{
  "n_kv_head": 4,
  "d_mlp": 1024,
  "attn_scale": 0.177,
  "init_std_o": 0.0369,
  "lr_head": 0.00363,
  "warmup_steps": 88,
  "seq_len": 1024
}
Each number is 500 + 40 x the weight over its row's rms, rounded and kept within 0 to 999. Layers, rows and columns count from 0. Numbers have three digits each. The size before them is the row's rms in percent of the matrix's.

# layer 2 MLP up, 1024x256, rms 0.0428, rows 477-585, columns 128-255
103:479489489584462480472534510462427527570435539531487488520516495483462451460568459531549552493562455534518473454491506484453428456555542547523480534491545464537533499507519466465514585451453510559585503482440526492472450536500425522486479568541563580490501436380496511511515509513457428501542488507503481449539538503543527490495476504499600458504490575516501498514507517474514545464526
105:526519482432456538457480458487509434543597461454416462461512474485453483512502520487567493525579571527576468567496484517511475449475489535561431390531415547415487478476490474493407499472518559474455479499555498447517491525477471507514547451492472587475482489528462544447492507483521553476533496515479510510458530508518527545476448482541513448494451534480429551533546488512481433456532
107:478415536498506520520463445553577427536543431493508487528463530553457504534471486522526440492440497546477418493438519498534496480519498507542480495449456525548468496497493473483471481487510509489536522461434579508517523495508554511550553513456531518475524508515517527560502562477497481518473465480376564585469553445490556480484510469482431528470467444532513500519505508526487464469477
108:460437509461517567449553502498512531486395551439476526421477495532415497451527520459407491489502527503503529480484524506459524489550441503540509554503522547495478463500460437474444503511508448481457478487546486494492425518441496616530444479490539446502518533534511500505422524508447444543514441474487480518439528458503470472456524418415599452525523520587478481491468560508573453478526
105:423544472563512485492518540509490495429498503500515474467567439489490469464520511507477457461440491452493442510468427550480485562481492469472511535415521514523562577521533465469488579418403539544494458556485518522482558470412479544468422505580544531559531532488454481555497446512488420533476514462507513504516488507495521495437422423487462459514521502485494431432468499521438513471529
107:479520575503486468598595534500511513491468457477534464528449466568474462517459521460539554517486490530426505579463550530530442516507525581473508562496448521514560495472481497521561491468575547510458488444525534488433488441454539430502557487438524430489506472481415554517505484402471516423473499494520561539491493500492545409518467518506575423541516525499454547495490511522499463395448
090:535431483458542550488512483531504533488444504490526478502497488506540448535441495450439541482567549494509454473499468563447431521467510459516480509477552483483574505466504521484588474515471475463474525514465430572523544513463524472481531513490510507534510531524510528529457488485493482521517547517533484385532509496430446504577461446600543509440443563490531430516525491506500557531542
116:485549536510566471561477447477462504509470486455556515506495487514519522532459491417450510498495464538461493524463478525478437474466536483549475538509485497527554484508544496447522506494575459526501442422485546509508510489547464436572530453463524534446547435444486424501472430525506436492539482494555499501516538481526460496462473482511448517504495461404458464517506469531507455559497
114:523456478514426549457442524514551448500462461444442487589514566438500575500482519509465488441491523492551528527507542473457520449543500462496480469518550467496456512479424517462404468449489448506563490375511486467481494589519549525471507499510487424522557454496520500490495450509490478539572448465488470490534444456520508454490483491508460458528388455534485511542490470563524554425530
083:435497477566516515545487458485484511488527476436531478514529470451592520507447518499545466446544458455538455491503444574475479540496465505509503550487507515511417484434565553541509516499553508463482512588477539530511486457456580501516539503550522552484486486507484450495528470495508508548482553473507492460484520481501441477459528492427507491496544469502445480450490489503446525488474
099:455451522501459488506500557517459544492463538506512522541554482574471486501462450536498441483561482570487480486451633443497521491493500554522482466545492515475498567467435512532497514521482466497446529443494486492518495434433537468477545530523610506467443517483480471578518507473530497553519452546542503489489474476472548461475537470447539486459493525544485491566515544446446543442417
090:536447588448537522503490534495547450454501499434494473532505363465504497525501509500599499534581510483520487433523513513550519482582447517529522508479483513484457501475408478513470505540491530484569480561531531566506468586466516440509451510483470578520482551488527480527564492468534539501442495553505518583438542511540512573496500481478463510454515446568517481476501572470481563509525
090:486486574431491441469454501480495542478504430472513463511485505534537512544481509496459416443508573526515485532498598490469538533496461531555451467516551510519484513508531482520530512511472530528551482545447552470604513467541571485550446521464499489489507539515502503509525538391427451586515551481438534515539470497528486533529492442509437411441494460453505561571500467508496479531491
079:504451497515402503548495458442502397603456493528533430537463599440486545499544441448447471506468487450501486515466453403478506496532602491507488572535530496545524534511484573423505517507496525466535503504446485509486495470443542443473416535515459477511528480529501506523565508512504536539531555453488505483432505527523528507432536462488507441512508555443547462547519437424414482476501
100:523513527446562585502516547484537535526475498541419463592476534463422471532544469529510490546544546424431432473386482480513556454459447567516464553485421465464506519548533557474443500475518476452458453581502523520567521462557508444601550527492568489534500537478473467458511499500477476548488553497447482430472536516467444519475523489573507536456478552488588469479481491478526583444460
096:530462485530511463446532596509539525563453573545462472520483459558545540478446493558461609563472528510512504539525541498473448442460524501487607476570497495499510481532555483540514484432456475480518476515481496551555546522554450464483472557480537429479511447470508469465480465566500528495545436499494495420511464461553479579464447562472483511533535539474519444501471502481550472508468
088:419542572416495485491439478514492489456535508502476513486512523584555518454490496479438512528525504502498576504479568476433506565556503452432486517588392486497497531492527547530495428497550458468528508500552527474500471520550467458517566523535539469475444506508515440455474503458483470498419487516494471517454531514578535592533469456520582504438469501477451495434520566478479528472469
096:504510531531501493568441577424490523476408531578515546542506453578444479426504523487476445479534515529478492458556524538450543456499454443435513508575509491495459456478475422431556457452537550467464480515525474483512516487548448509538475553475584554434535503499463483518497486491505573488474536531491560505501565432515489485457493498497535462460427504480510449430493451474518533473530
121:509484486453460491421508475475468446521435475525513512505461547527525517476461535498534502404506594526558526531559489539560480505488482478500494428481513496506499496475475521563438527500505533544520480469505519503459501425507456517473525553477442473505389505548482486554490433462558535424455444509501436499571551465498539581470521497534483508494507500418550511497552468442578508529504
100:598556464495461484495525550529435477429427452499445476439560494481484535503505427482493464559490478485520531503478538469404484423563437443476591498551487554495493572577474506412474494462468468486508541512477552498485531484529462528491476491462528491512492505444483556542540513476491546535521541499518530537527531476464587574497541509429474499462514482460557471486559459511519497512509
099:556453513424533459495494459419498453512510526548508502482455518445454496477458464588465407524491508516461471501515587502490466473469543483475493485444524533565518483533525488407456499507480508484546468503564470502444513543566554528535527432541459526553513534526522491462540520481531489541555500535495440471516515478545484486415538504516532540509480430480479458454426478489519544519510
110:446515470483516578481495480474413529570512502495489491496492517470511554482438475449482494477512503508449472491478418536400454520517472477597531502453414451503461599484499475470491561491484471496488510499500482484517494476486506427457494539412489493539552546524511517528528534484473599526574497527462538504439485532505477531438484437475514525508511508553568526419500558467524486524433
102:614507547457537459499496464461571493473486538487468468531487450472517448535523490512530460540516501496526486520449470525546507464560416532471483498439477486522451478537575490491521463473464498505505494450482513513513493480559496567515443478415517465549448503402541491437563512516450440432445495463486483490566485481465496444492462447429499536526501547498526516508427519482532446547500
086:497451563460521561576538493505460514506600477439459454466478521511439581517501470524485468503452475431453473461474492505450555576526502531466489517450502469544439475528497482465478495459493507514447434505488413525483552449484532528542482524510503546489427476555447570499511504442438512509510585486520525506492556542516501499499489502523456537522604490459541564462489461588503497478541
087:502574519465528468574490471499442482417468563565434506467469472563491469497492508593550470532529515466531506518455501491590597493494519515447482453420534515478465528427550476537394452537536500462449502478483479488453504500517464452562473555475471427460471474478472515528469505444477539481485514504503514487555493472486540563513475460456463500474546550514550507482517472617569500559514
078:474483488519529504470536540562446445531529500505460472511439504516550444521387446486410443463532475559490501505475547548437493413435493494454487511474539486562469447528479529466529571562522514432519579534498520468449485520508441501542519543504440481492501484506522491490414540492497547467535528472520471542536521464545516532440516548498534511463543504537518515415412458484545486482453
104:531499463452513481475484442470436486540429544530479556502486545539457551594455389510454575445466522485505453471483475515469492524539483519488520542473485549557446544500558483555489506419501499544440443472446526505564510493510579514528494478562484519518518551507458534511527509449403491496536596488517434451580556486428541493525495565514445535511524496481525508609485549393443493543562
110:583548464508551437523434492472472519576523527458510484494539463482484448520575470507514540570532497539536445461466520501513495538606473540575513460565555526516469482508402526495395504451413498510523519488519481486527491487502531584555513486533438521484429497547522520476543570573538476531516523483476560502492534432460564452459457595496507495494452531506456504476443448501532503416468
102:517509494472484539535511557461481510439583473483502474531522532479527512486495482481544429424573479529468507471476504505444559454471532561464490513525574515443505536493482491497502536598452476463581560585501440466526490535563594529494518540472474492476528539496523535431568516458555468403465507520454515516582465480446560448493522497470496477459437436491520443454441444516543486438543
110:528596556526556498509435472497520548465455459489547432489532463529505523519503483471444493448473479378566446429500502494505491494523491470499507513480448498508463531458546481407488462512487521423439501510547522473491514508502544482530504550483529492500483464462488497517568508549417545495446530484526519435454546457460483477493494457547478441461478410535496551500490530559440522530520
122:413523449585517454538432489495462512470525536510557441463501428588537478432529479507539479493578500553480507458490462570530513492524484443442516507495570503544471453451487514537534436507472475631515546520484529538444456464518508439595550482472444505589567522540531458530497536482505467541509469464541533489483476469529536480550538563452441547438544461506477501441499463518470484509512
106:540405513534438428454463539539475560448510440457474514490498491532474506469472502484539475474539492529493496555477508494505497439522501549582559500519483541544521505519534506526478423466436521571590505502488498537567539525519446547498543488436513464518496491467488493414474542493455491549519519514531539459560516509492538497556501568493466415502441456454483484501517540462501491467468
095:515489460410490497552540457471479484497492474469466487440393484549503467536513520552511519540457500520461553528509535443453502432540481482504507493555584459533499530505470401536430488483490554506472522555515488524513504534448511487469479540540459549479497539438605511515537507452558531541512509481504516481470472429457468440518518539429522518433541530522508495489516490503475555568517
108:558464532505517532431544554457518515541411506584586491474515482471538490532527432505502431513530461504491441532457492483445471478490549482468487430521494523486496540499356527503484539459456481478475534443511519422477538470525480480431496446565524491485515455451450573517519415451508520496572451455483462462555436499485554518495461517541486485529506529497584512474511556462570556451463
096:478515473468478533537590507477530500503538561503523513487544524502450475520467557453486459527479526500508433504455485539515545583418481486527529454518460506450572487565514488496445426526540521547485458445543498516439539501465551430469498409504488507490426446557552560463568497526439551540508484575549493494519531455476458521539471452509527562498455460498501588442483494506506452513477
095:506542509551545457515570512520537491463502525498487485535456510490483477441587506476578529490419505504512453529472441476506528505474470540482610509565462579536478519560453445513517516520449424485498495510540508531485510553527542592482584558487543531535480486428558505535426530506475484491563485480546561496508481442500508483526497474475481436526526510448491462532467419539475415511503
098:494526564512550503486521569583468554510556525505523513617534538471462514507485531530498511463513420537564512539525516580489467491447432520529551490598448508482503502482480469482529500506557435403456492547434466466528566498547486537492485545494513539481524499533464477457500513546541453508513500487457480537503522518467526478434536470499483522462421515541466495458479526505537501506524
091:596520522458526477498524491531509466501467498524515403483457410544549528516490555483513495501514557531535590481523490472473439508498438455429459520487591550501455504456541562496440490533568496486455460535509516533479505533583553444419460517536469537448523459505510532510531415481428506528483464550434485517523500499447435462484493560452489535585506475467571508432562464458520562540491
095:584435467542555472540563478548509375454558450475514424561520503558467509491481558511552489427463528577455531465550519509489489490540451453580526466483527494517484533524525482503461478532524516482557484461513460447505466527548504535510515541527529501492545573477547531456498519528547506406519532463513450595522427460475515493478565523528568523494465458462441521461557434509483390557467
121:489511484540514500500516424473467450520475423403419503501435516531504518518482562512481456507508485518466502515474512502446473514410514532390455500492492467508463419475551519514519482523575470561383481482564589493575504503549504511441514519487496503512495468601510516407515378528507482515519493514454487488424521482476456465471510553525505545516472472443484595509569499519473525522533
093:498542501543535490472482475446520497479507461515475558518472550550432541407503499538450530547476553415475450546460448463511472564540485497487473461512484555578517520541648541455497404507560517565449477498510427446484527503490422444465507503531490492456524526549484529509531521532531518512449509449500482537468497509438519483450477502451446562473461521556463518490437540516444516445490
122:598488460523519486443474538511519409494557530528465521456476489467551441483477486545482573509432487486482533521555503450507451511498535486501477509453524497498464460524454516477523544460513487499555482553483519479438439470464525470561496472479427463465508529476479480493486448449565460583562515444437549477452464514497534488498519465522523493579421526411478470512552501573521502555557
095:536521509480488455422432542372516498493453543459523492501478538574517509547500482529503491525455529512533521515451516522483504467489441528508488501489477473495510544447484491520440531532496506536490576415496538516499499472526542515511457439533472480441503470447498623527496499427493460485512522516468514502545516494489540494541585483537526508459485502489503521521491523406554521579506
103:469477470464516511493511461594500474482457562545432428491421558532580430462492439506516542525459439588480454455537534516512419477530487474454578497497514473601446486545576461453492509428557524444519515526480467542484517525554436528513488474454537489472536474515576532488401587505481539544496479478464529512513477477547527524503455499461494464554473563520464494546571454504520491520456
087:534486424480442495559499515455494494521544502548446477521433465463534459503510486497444462439466565532548591450498559517514554481539476460577493477508536512516468453456532494504515465484536467540538485482535516499507453545513489520516505501533467529508474524501565452468500543502523587586496587510527471537474530507564556524480506489458580475441444456525567522501509564480531510527459
100:563444507449460490457475502516441485530500477590558481516504525514512458491426530425538380523486428519468573512448484500432528478462550442501486476566502440542465525511472525489524487522510509493487541494513492528430457566539505504410500480521479472545482486470494491401508630496545505505573448487460545473508518488576453509493473479502472545541469460458477489565555507465498461473460
095:451423517461456492530546473499565537536517490431484475525479414484531504555466499523508514482457535416436542553442538520493491548541502501511470522409471406509490504455461506497479476539449536503536466530531560532493513440466465496538531451464498535629552558456514473522501502535528524561499528512501524505476551508485446584554522531432478478443507441502475525498467559451471457505464
108:552581511541472524526574493496491495533516509460457505492531538470583462464511522599497477555445384504567526534495446484485447513514471524466581503464513542518537518506474477530540469493552473494464496508452468518494507421499547507470534585455516493505468490522518558546475544485503493499511540487592492449513514501513520500561486569507452500435505505496509530514515463488579467453495
084:530515479480510427505564472534511491523492498524450472615545449509486520480391496492470421477471445513467502465540542501501423503469415475559484545512504525499521523518500497533511582513479456517472482488443524548422509482494453494587470523544415499558551454499576535484528419514495537558452432488467571504538465401482481478501478520530505525531504455530517518560521575466473538548406
096:535465510585438529510454512485532524493490536559509561490500448472533437473586560508430536497466521458556488474588414507490517441437486468508449520524519493462559570567537499481477503603505497525509451466463526521471532527493506535513535500562448481478500439489443503533498438545575500469474411480538476571478533601520549528435470508520571492522457570508473412519471494506542514428432
092:448464523521519494526498548514498561508549460492528481487505567475458419499519550496516488480582490571510487480521551475485476504487505485556472434427500542501497540505536490531529435470589471502535494539540546480537545432517524468472526421453509539528502600575513549549489536471580498536470513486464519552560489494468426530495504454541491481466469468470470479509503538561530503479458
101:515502458461489548507483525520504482450484547506502508467520503499456480492552558467509533524526515535465515501433478442489450559456532481476552589424565552588477485570476496449512458455497444394556567480515461528476521518488409502557564441495511534538489518544472496446526548492473546554538570540487541480445509549482511442561545502455584524508505469488483482427524478511454573443468
099:475494526532489580517473570538518509469524502555535528531556431495508508540548507531431516504519467534453514474552501510577546467577529516516456541530596495492496473497538482512562582429525494540513532498457492473565388529574528432408490588510414542472485500534476483545481478496575523534491464541413508470483468447478506443510566514500455540487459505490613463471500529503529545479516
100:510540491429541462489524532549486520502491471475477479465503517542521458582506512498498499537455478519545617468514494501542563445533545538482489478439489470587433467530492537498529515510539451494522523500488510507466553465478505524421442490482553489465541590520535553514520448486483528505496437551463554501582534440536497488516547461455502459377492509466492409383480458454578465461461
100:561521501579514488578479576445491524552457493500476444514514484494535516448594577492555497518472519453481509528466466525505475475594450488479461544449470534575530472465495508495552489498464596479501507475466467535530559542526533458495482472501516438512513537498511509582458480469511572467488505546444548522515541464552511533532492496506516491389471525496547487571514486453435570502495
093:503549592524426451432533495546565501464505520516513509556437504499562519447458480521525516453458431532458480521490547434497495505433522557523561540452451550501544533436454510485566511445507507538484512515504487539503483507564476474481471540502479478473518484551449506568482542507511510562447472459483416423541410522473501510506438475503487475490511516473451460506489556447481575525507
086:498426472460511530504493529495510458490495516515495490516447561495526479503490545498500522522524454510463480483460486491499594538444456508482431502542578503470430503464574551505446496430449520470456457501506445456583445485501542508523498499488456538549502576533497529469534488587510520526499544509468499497441501489404455462490506517498482501531550470545545548427535490484496535529470
096:467539547535550458480488453540516416467471541505406480495570499506521493556530533480465461430499454550516515569439459530494549571473523583534488426502519469531478498498554548497467460517477475434509462510539462429429437552455495499521499391524490537501476532456538486497520484516442457485475498486486423550426576450487462462435437387489491562481509523490462540477517482514482450514516
096:524581435486477490478505510451523462530544461504494551449431545522497516526451498488521452543503530571459439543573434500467486527532469528537500551501498454429440460450485515550563476526565506485457439482467546492449518491494541550524530454464454505463458388529458496458535520501469472504493509462502507530522536538477528495461534525533553453483551508495450505511451533489499603445448
097:519425452482535408423525507481462425561524519544549500500490522482462493524456520483448517553508457489488442538549493554526523574484528498530534493486451476525507481530473519525498504490509479466528520459525518528506550526491529513469458473490472430485392511435495513506498571478513541464464541522498505473465552533552494489455523514502451484525575518494508520481543481523511530548538
094:555547493566429472495513393540465477466502447489519457474544506462602442512495454569498550429413469402516396491495488492547478513463533481545463493509514481529526496555477441482475520544488525489423500550518542506450477479486520561473518442471532513522528490447579522463485625551521545575471497516551492494537438480482501488538505552462463514533507549555470396550503527501473499459576
095:457477477533475465529541396498497468545385435526551488442468426467536500463496495517547437520539523456507470464507484575493507370488521526493569524502494434521565517519398559473494554467525520522425468502578510466471560428434506555460503514484473498504536544518549484451510417520536547540517476542500495495502582536512446512417484493533473544538455503553536470436463481466498501443493
102:486488499592476471504603520526499550541531485528525534470524563515517509425470472486528576489528484457505526530484495544528549496556543550526526470537523544499520507484528463483550502506447489535488456545428441541427537526514500513416500461471525460520473467485443510492454554538542519497541420487555519482477523511518536555492418544457510494608457530465471490569495505485437463525467
104:536517508524499529498504494447472482482463547489537480494477538515507454450548526489563518489518510513551587552528545510435416477509466485486508492518511537482480462496451492533476463561520504498508512493512451481502492530512569547513570498462582471510514487499433502496518460497531540548527508486515513488502449525559529534481490445429589530470520463464490465463492471450473515528487
107:530579578475472472539475513462438444457414515532461486470494521439501499549513516512523556471521468509520470465561515524532515525488592573555499565415459494544523506411502462534433474526464460423468484491511532475472399465510482539520474485481530506540540483490480489521490462517542542583529527506444531523502518515580529484423462497568504473480563524578494440552518527512542501490515
090:491434525497511372484502534517524475564533525446568513488442473518497500502486496469481531438505528492436445586417483545459459529552497457502479463460486498528547479545528440501572549506445507459507554527566473522576508490502468482487475485501485550475501484445502454497479489582544481512521471505557557471501510510489456541519435491518490530505519458457517444417486528437489488449532
091:536528484471512509533494542474533454568496525510482550478512537471518504492468563598579469449468502476543483435481444443549487534525527474488500509510455471489496477451538464489499436456547481536428476413477552463476483520452438506482523542568460467504515454461450496469476457482501493519543532456621482449498521433450556519449530519462491512521534496508491446558505497525500512483510
090:532553505500489482501443502433497554457512415483495419508509552534574494454475512478501512524454500444558475488517430515445447488473495498514488393506418455493565461535464539508456537485595544489502499516505556422531446464457534512494509386561573529490501475484498534564449548454521490458483494437537472550440473508560484516540479417484498484552476513477561502517528451498501488428567
095:463531518475557530474467499471442536512512506510574600532479501491496492539562543568498540447487528510484523527451496474515519529501521503551446500533436478489541459466514447459522468476479398495466465524424500466516525462528441559536492545549475434468456499503492545554481491505515488541553473536564512468503529489502531467443490500505514517464597528457531415425462468467527593541498
078:471418488532539472503445451567527496496523531477526414484496508513519512523479507507446485529521504476473486526558486549513607500472499562593484518549522489468512546536468601478474509556444496585534456436512471537495552509497537501554447446499511532551596524514470444489537536450519528459433491581464567517511466425515510498532499450500468470498487507518461531552514508510520538564510
128:513507459566534490471561523531534443502475443520574571435533500484529527492556491479477522516491492510486500484533517498521452455471522468539489559533536557527489478515538504462513617501473524503543451457513524566523505581556567524490570485522513499497569485517549478535514513537545385511546435523533526471398479539506572479525527555540523532438487502451569450463480584434534487389501
105:451457455492512484478518490441495546485482517525479447470467510502526504482482455486606536447507532438489421552472499504524560501476468538478516549508451521522500523504475536534459498509539506463445510570536490503476603401503513527561515472495439461480407579497541455472503520558486584549561501475482420514505540516525427471512496465484440542511479502506432484508453518514556562466459
104:457503521532532541473559443555476467502473489575445478459531493442467569571583554485489524511491495514412484440587544530463499528520490525505571468505575518459512506461434529566538558470512549480501528506513475487521459527475491462496464538537472557556537540449505510442515447511472462568494452547542472489446473490530478487496560505468524524538408497527526483517535445476503542499499
084:495471480510523489528510531546572499484432517476582475507500520522512515524503470502515500525492556559526551490515555459500463456476464455458557517512588535525452493510466523501505524486460516456573598446491511526515524554554588502479552493502446479442527445556479455478452488503544525543514427531460503497404495510476505522583566532582624497541506533462496470441526525465565510541503
091:542467522531430491501518560476469499453530414528486517527508470515473508451455526505508475490480517534473491543531533525521532481443499483534507449567503534485527508518480507510545510471485433591470602549505529467516469530411505487569545512439423548500476530524466534480533514400527504537537480540509525476502503479541510519546550536483403519502537532478570462505478513472467431484526
082:463544434495486446497465537499423512503497509492461506475527503570502537548474472532391560551468567495511514522435433504471449450444557509462469499568427564512590500473519516499501474446495469509512521497516499534497479502547477601488522489449590485477525477552534499463429549446497442416477534476559550570510499455588525510516505436524530485527479454488453550545538519530428508556447
123:528540442519503475496559527544469476465512429487451498466543513429497515462479378466557468504489502529500422464590453496508527488481523555508556465461470494494469537540477526488511509546435473537572443544482476566459509530470499446433545532516553511581491466513411473425579511574500506550524501584449532487488481509506540439496538522491561502523521439499511442518498476489482498532470
105:495468456500458462496461454423442464487495492450514505469450489445523500582420457517518531515527568454473536489443456516467454472447536460529496517550439421541512497500479432501471477501538496558478442507454496514523450474400504473546425469490452459611567444409467440552559532474514505514582572516472530435510505470534516601551414595436479509507489505497456470526427557512490524507507
100:532491488506482508521469492548561496521481538531541556455497578528483446490449596550509532411509478507555466518495469489516513471488524521474428444540458531475570491503455517536487394484479488437533527444495555430475480529460543376475544449499530479436499546493469514510509496544553541454489440472509516520508521454494453505533524485490425493479483483509526465501495486581519589481485
106:522452507415443584439508503482492467509437479570477520424488489511461434493499463557491478573611467458471530533433530505484512418501455492483448510566464464532458459471528463498455479466438447499530527509482509488440435504501503491503472492474480519517540548482481565490456442536498459496442476552490463531508498528423514596519506468467499513543438487559523609432494459516495511492483
091:495497477578472412456479544590489519485493456546497538429547507569511511509484421469488511469500514562454544473498569479504492455506528521510537558497507486551519493515490457543513531433482456484460585552491568484502495471534488570430538499474570438469535515570536446442468517528521470493500469518530548474518475489509581480514542470450555523495444464489524464516485558473485517459503
087:557520545417508570507480530506485548502501496454460548458469513525479497513532453444418506474441516461467516551536454501501542436556459493494515489550539503582496529482581487477485456517486513572487503423414483530488521536424546464505490487535480508493472530511474482589539515454440466537453586498527525446496507527498506502479458560433412491443483568498569469482547513509450490494533
091:514507449458457520452489512535501562435502583567503496462473528544443469538599488472557559460464536526527448444450511509518479478517490541544463533454538501448484463538553575444599483424482538499579539535505521470497488445502476500535474536545496487471458523457466524555477518465503426515463415540479506534478481465464516485510520514473555552480446520576547450532524482501497492462529
104:532457537538471558533531559485473511512483481439511504486529510447527501534527491493478468494577501461558457545570524539512541502557529483501502530514519515498573442545501541486563506500442431524510518515509551485487498477525481559427536480490464460450575524490519489510427439502563564509569502487533491534511513537563537503515554445532490563554502478492514467449533495501568528465457
081:441455456478478457482444431499487490589479509495497449506576514514486515432488511508517582549527476416433432518547511447569501500516460537473568490476492494456479508433528510521505445563509537544455417505475495515552581465496527452492411418516512488523453566467517401471494512534549544529499438528597471514534467522518501508582542510475468499497517456527469559502505428489455526459531
133:522484506473525464495537520456495491521452570574520502514470498466541508426413478529466546534534501511475446497522447505442501495512495433489581518476466490497539416545505501492491508480478350485472442518533515552512493462473512469424461471565494462486438480526503553544529544524507555436461439495536482612551511537517455506408542517543468492485548443525549502478492523576444514519558
102:515478484492521560454472492509468455448530525478494571455442513533561524520518434500505471446524485505546470485521459541524504562562589504515551511448495526482473486537481495597483512529552512516562467482508513513533429462461524516496442470508482473495525388543504530511528414446497496456487524476478534546511472541534438486470537479525586513506468523557526458478589518567489518533546
093:468429563517493455496526522469485550462459436415491527488497501501487439461458535546480487551487515538575479550457475516549534461455518548500507490506507458479561481487473479555486525482507556481503465472519492496489529442453493535447498432432509507565423468450498548449414508483545504516464529475520495517492432524604466561575492452442509500509473480489433515532436474518505383460486
078:514526581526492543581528524504522444593456492510490504464520468483471522494542477460591501507577502534524430440502495512493486483524497463547558535550444424533518501451480517504492503599513524382457489463444471474416560500526517520445505472523431500530511505554516486549524439539520535561514577472493499436506534528472505441468509527511498528539525567483461476538535546461594556514432
082:484530536572542499551464541476497520528465441480565531428496514488462585512485461536562527572515512506564545438521479539480494512419518465522480454516575505526432508510489447436459543498445495521485516518474478540445526523472547414465510625488520482483572534501491509545553479460489544531507586498453547447443497474439525495555463560503449496461530513564587464441472484452520510514551
093:514535528468519481487502452524461548500466483468564462486404541496517484460471465536551508477483481396536500539485494551424478457527508466511434493431508436502522500439511485506498503422512483478409420492469558433433504455424504545486497518545465469562521541513502532535481535550502542519517493457501479525496522542452459497498501537463428500502540466548533453464483496514578528492477
097:501476562543586436510534546573500448517527483529516526504556433457545406526471532560527557506528478506570520474502491445558463465454436525536514549449484519550548452518454472454535564496509521552604471480470530495492531414572580507456445528473479511525500581477515484454425463486528529425490514489471502570507377442457464549504543557448535511510529470502489479496492525527465522553512
113:536532501550450491508529472576472515506511462470511507437522466469522524523483522525522441481545501580537460506534444415592493509477587519472468466462483519494503499545537506508468510500565501461450475451454416495525466462455554507509547475449496484572535519511501501431439413486498556573527510481471503563373478493520503533512519545484455545461567545485485543492520567566438531553482
083:340518437522505507516502552463496481508537496439458501433508601499419483500438562506496485573453463558544557502496499597444544533456482518457561434497480455449557536489405542521457540503548520523576516465480531510525524448557487529533511515516561540438556531558494509457524510478504490482520541451471445505533548469490532448546491512501536541537568503497544386497480506491535491443498
098:506459491436493480512486467515445517590530483448513555501531461526523506467537523517461492432500558494501537480529494537594434554522475523479481506525491513466508559513492416508503513421527482537496515476457488551568533452497446469520542523488599438472465460502451505522497495508568564526559505438461523494505554401561528466482433444567451500456518495388468404525493499522550488436516
114:516537503443544490479482483524399578504425500468496513562481536490479454464541504558491493459501405503584520517463495500527514492531553501513484506523560520534505494512460486531536460473544452495521461489471520547443520504447494536441474534450494551493510462551550466549461408463489522512462526514576475505537470443538470579525508541535504523484546536514518477560520504590446448487465
110:497532481457499468497437477453440485421469465435470559538483486548527477525436532482505478537552427506453529488480448520488567534513430475500497526534527555500564465519543505490468484500586520480483471492518516503474584425517529450495523508483540458499510523562529457520539554508440507592524483457428520515536490430585516447482492499521497448455572500533486460445442489460482434545492
106:443576458494505524571448407546486505550493480523477542480522575538405493573523444508578527492495482465490480517466509538527448485548464475492458483516501531509503468446460421515423446463560521462457477515504451517489484493479514533536518526524495445581459501424497513472521500530457591522428512543478503509544487453498519437575551406521428498485520433448494498479540475514449507421455
096:528544435491513507526472523521545540506489528540490536519511485503460510470494566539420531527544483522521458476488517438504431544514477571480494490573435522482475578478449468434512448547548571541529471494554496522545472510538552479476485494550490474541500529485461490444513534459478539548441478488510456467573455445497606535492566493537552469506409409511402461548540449575453506570468
098:475512453539470517444532480494552530495510469495477561512485527531458464495472520564439474465362530458485510462525477518555471523541458485457516552425486527485507452542568441487422541476534445493420527454493520479574487488471483528550508508530570538546464530521465569535543529529548504519430528535525572574461545544446540457520494563541520527520529455465505469473503521467462540574557
080:489477512449555503479518519585523533518552489426509412456551368481528556529534456542499543543507498526578557566520519483494508501567487477523493526490523520487449511546480463488545481480449539559459482505551492465492554536494439514481539561496525524468498502458522531444456559512444477435532565541524513410517525527488527524441508551474465499463506501408589502484505485582413458497542
084:483493480483566541473478505475424518570520493503511498542465445481491543513510487510427535466417498534491486498496471413533499529518442534486519525432487473513448481610525535568540509520498528566566417441451521526613544562495501528495521464499505465566518509557515557531420558463477437391519516521453453517471434491481516554512478452492446497499482545491448543470434525463506514523430
099:527439557472453478489548501435502430509444450537505472496448597527496398464467518494458563448468463504576483519462527427557507542500418539561520512484483574498524496538493523611538518445449487481465443437490501470563560533538501548456474487507422519519455493578463530431479537537558490476504499482499452495530510535527550471474544483531495501543448521502493487500547502462551530512474
082:519545477501487494550536469495462469521519497499509545503490549474528494515417502535497494456535500483499516487498462505517505498480507561426451525463484428512531520520456581492460537456553540511433436479564511584491510491514494440504477521510437491550543488544496445533584494513493531466436485490435527452432470464552542466486501462419458570557494474511489514564437480562428477419563
074:458485566496511515448516497474502531497568517492472521588456529517479523532508587535465408557441464489496459585479447514454510513492543523495591415611443488558529534533511490507573558561512454501481555494470505564512417467492531479474518488516559478489423544427487576489485536432541482569467424513461516497525495510445492471520576527504533478452531501445456457467529441558540475515511
108:493477502519463557552501449444506463439498411489445448574498454474559568476580468578548498584500475518473467450476445484501555476517552555459470435477450446503406502524517464497412493470479527475507554551541497469473466478526486546481439519482536572509506549496565519447535522481481527516439469503438489513523525544488454491533532523418484492468599490438433511506485562505382539421566
085:482492414480479514510503482461516524565488504493481477474469523516500505403473488500486452492496444501479531490493510458541494565584533531555526502466501539582489553558581493540533439410497480517444488363514437523468446508476453557494545512449462482517478509593575559491455555526524545516601500420501486494463511471559513548475530531536524538474416487503461440546548576513488490569489
107:513466450475489501468512501499492582495459491514525510506507547537424549510559505534471456498456497542512492541528519533452573498548476458453529532465528462493458512493575545498509520452426471553545468469611485436538422531491534524512500483459490475551483458538452520529442508420493513466483495439504436508568524544532502457440584578509556521553482468494521494479448537500578495430514
101:478501421444487502578462474456473426537478565545502468555533484430495450516422493462528589527498519461543447480576543501536496523522464490497516388503475576532515434480494496551512473481483457537459471570555470485447540498441477446504524424523426500464525478506532511487413501510522537525539509526476521566492517500440507471472452490511465513532516538477513478458497525522479526535481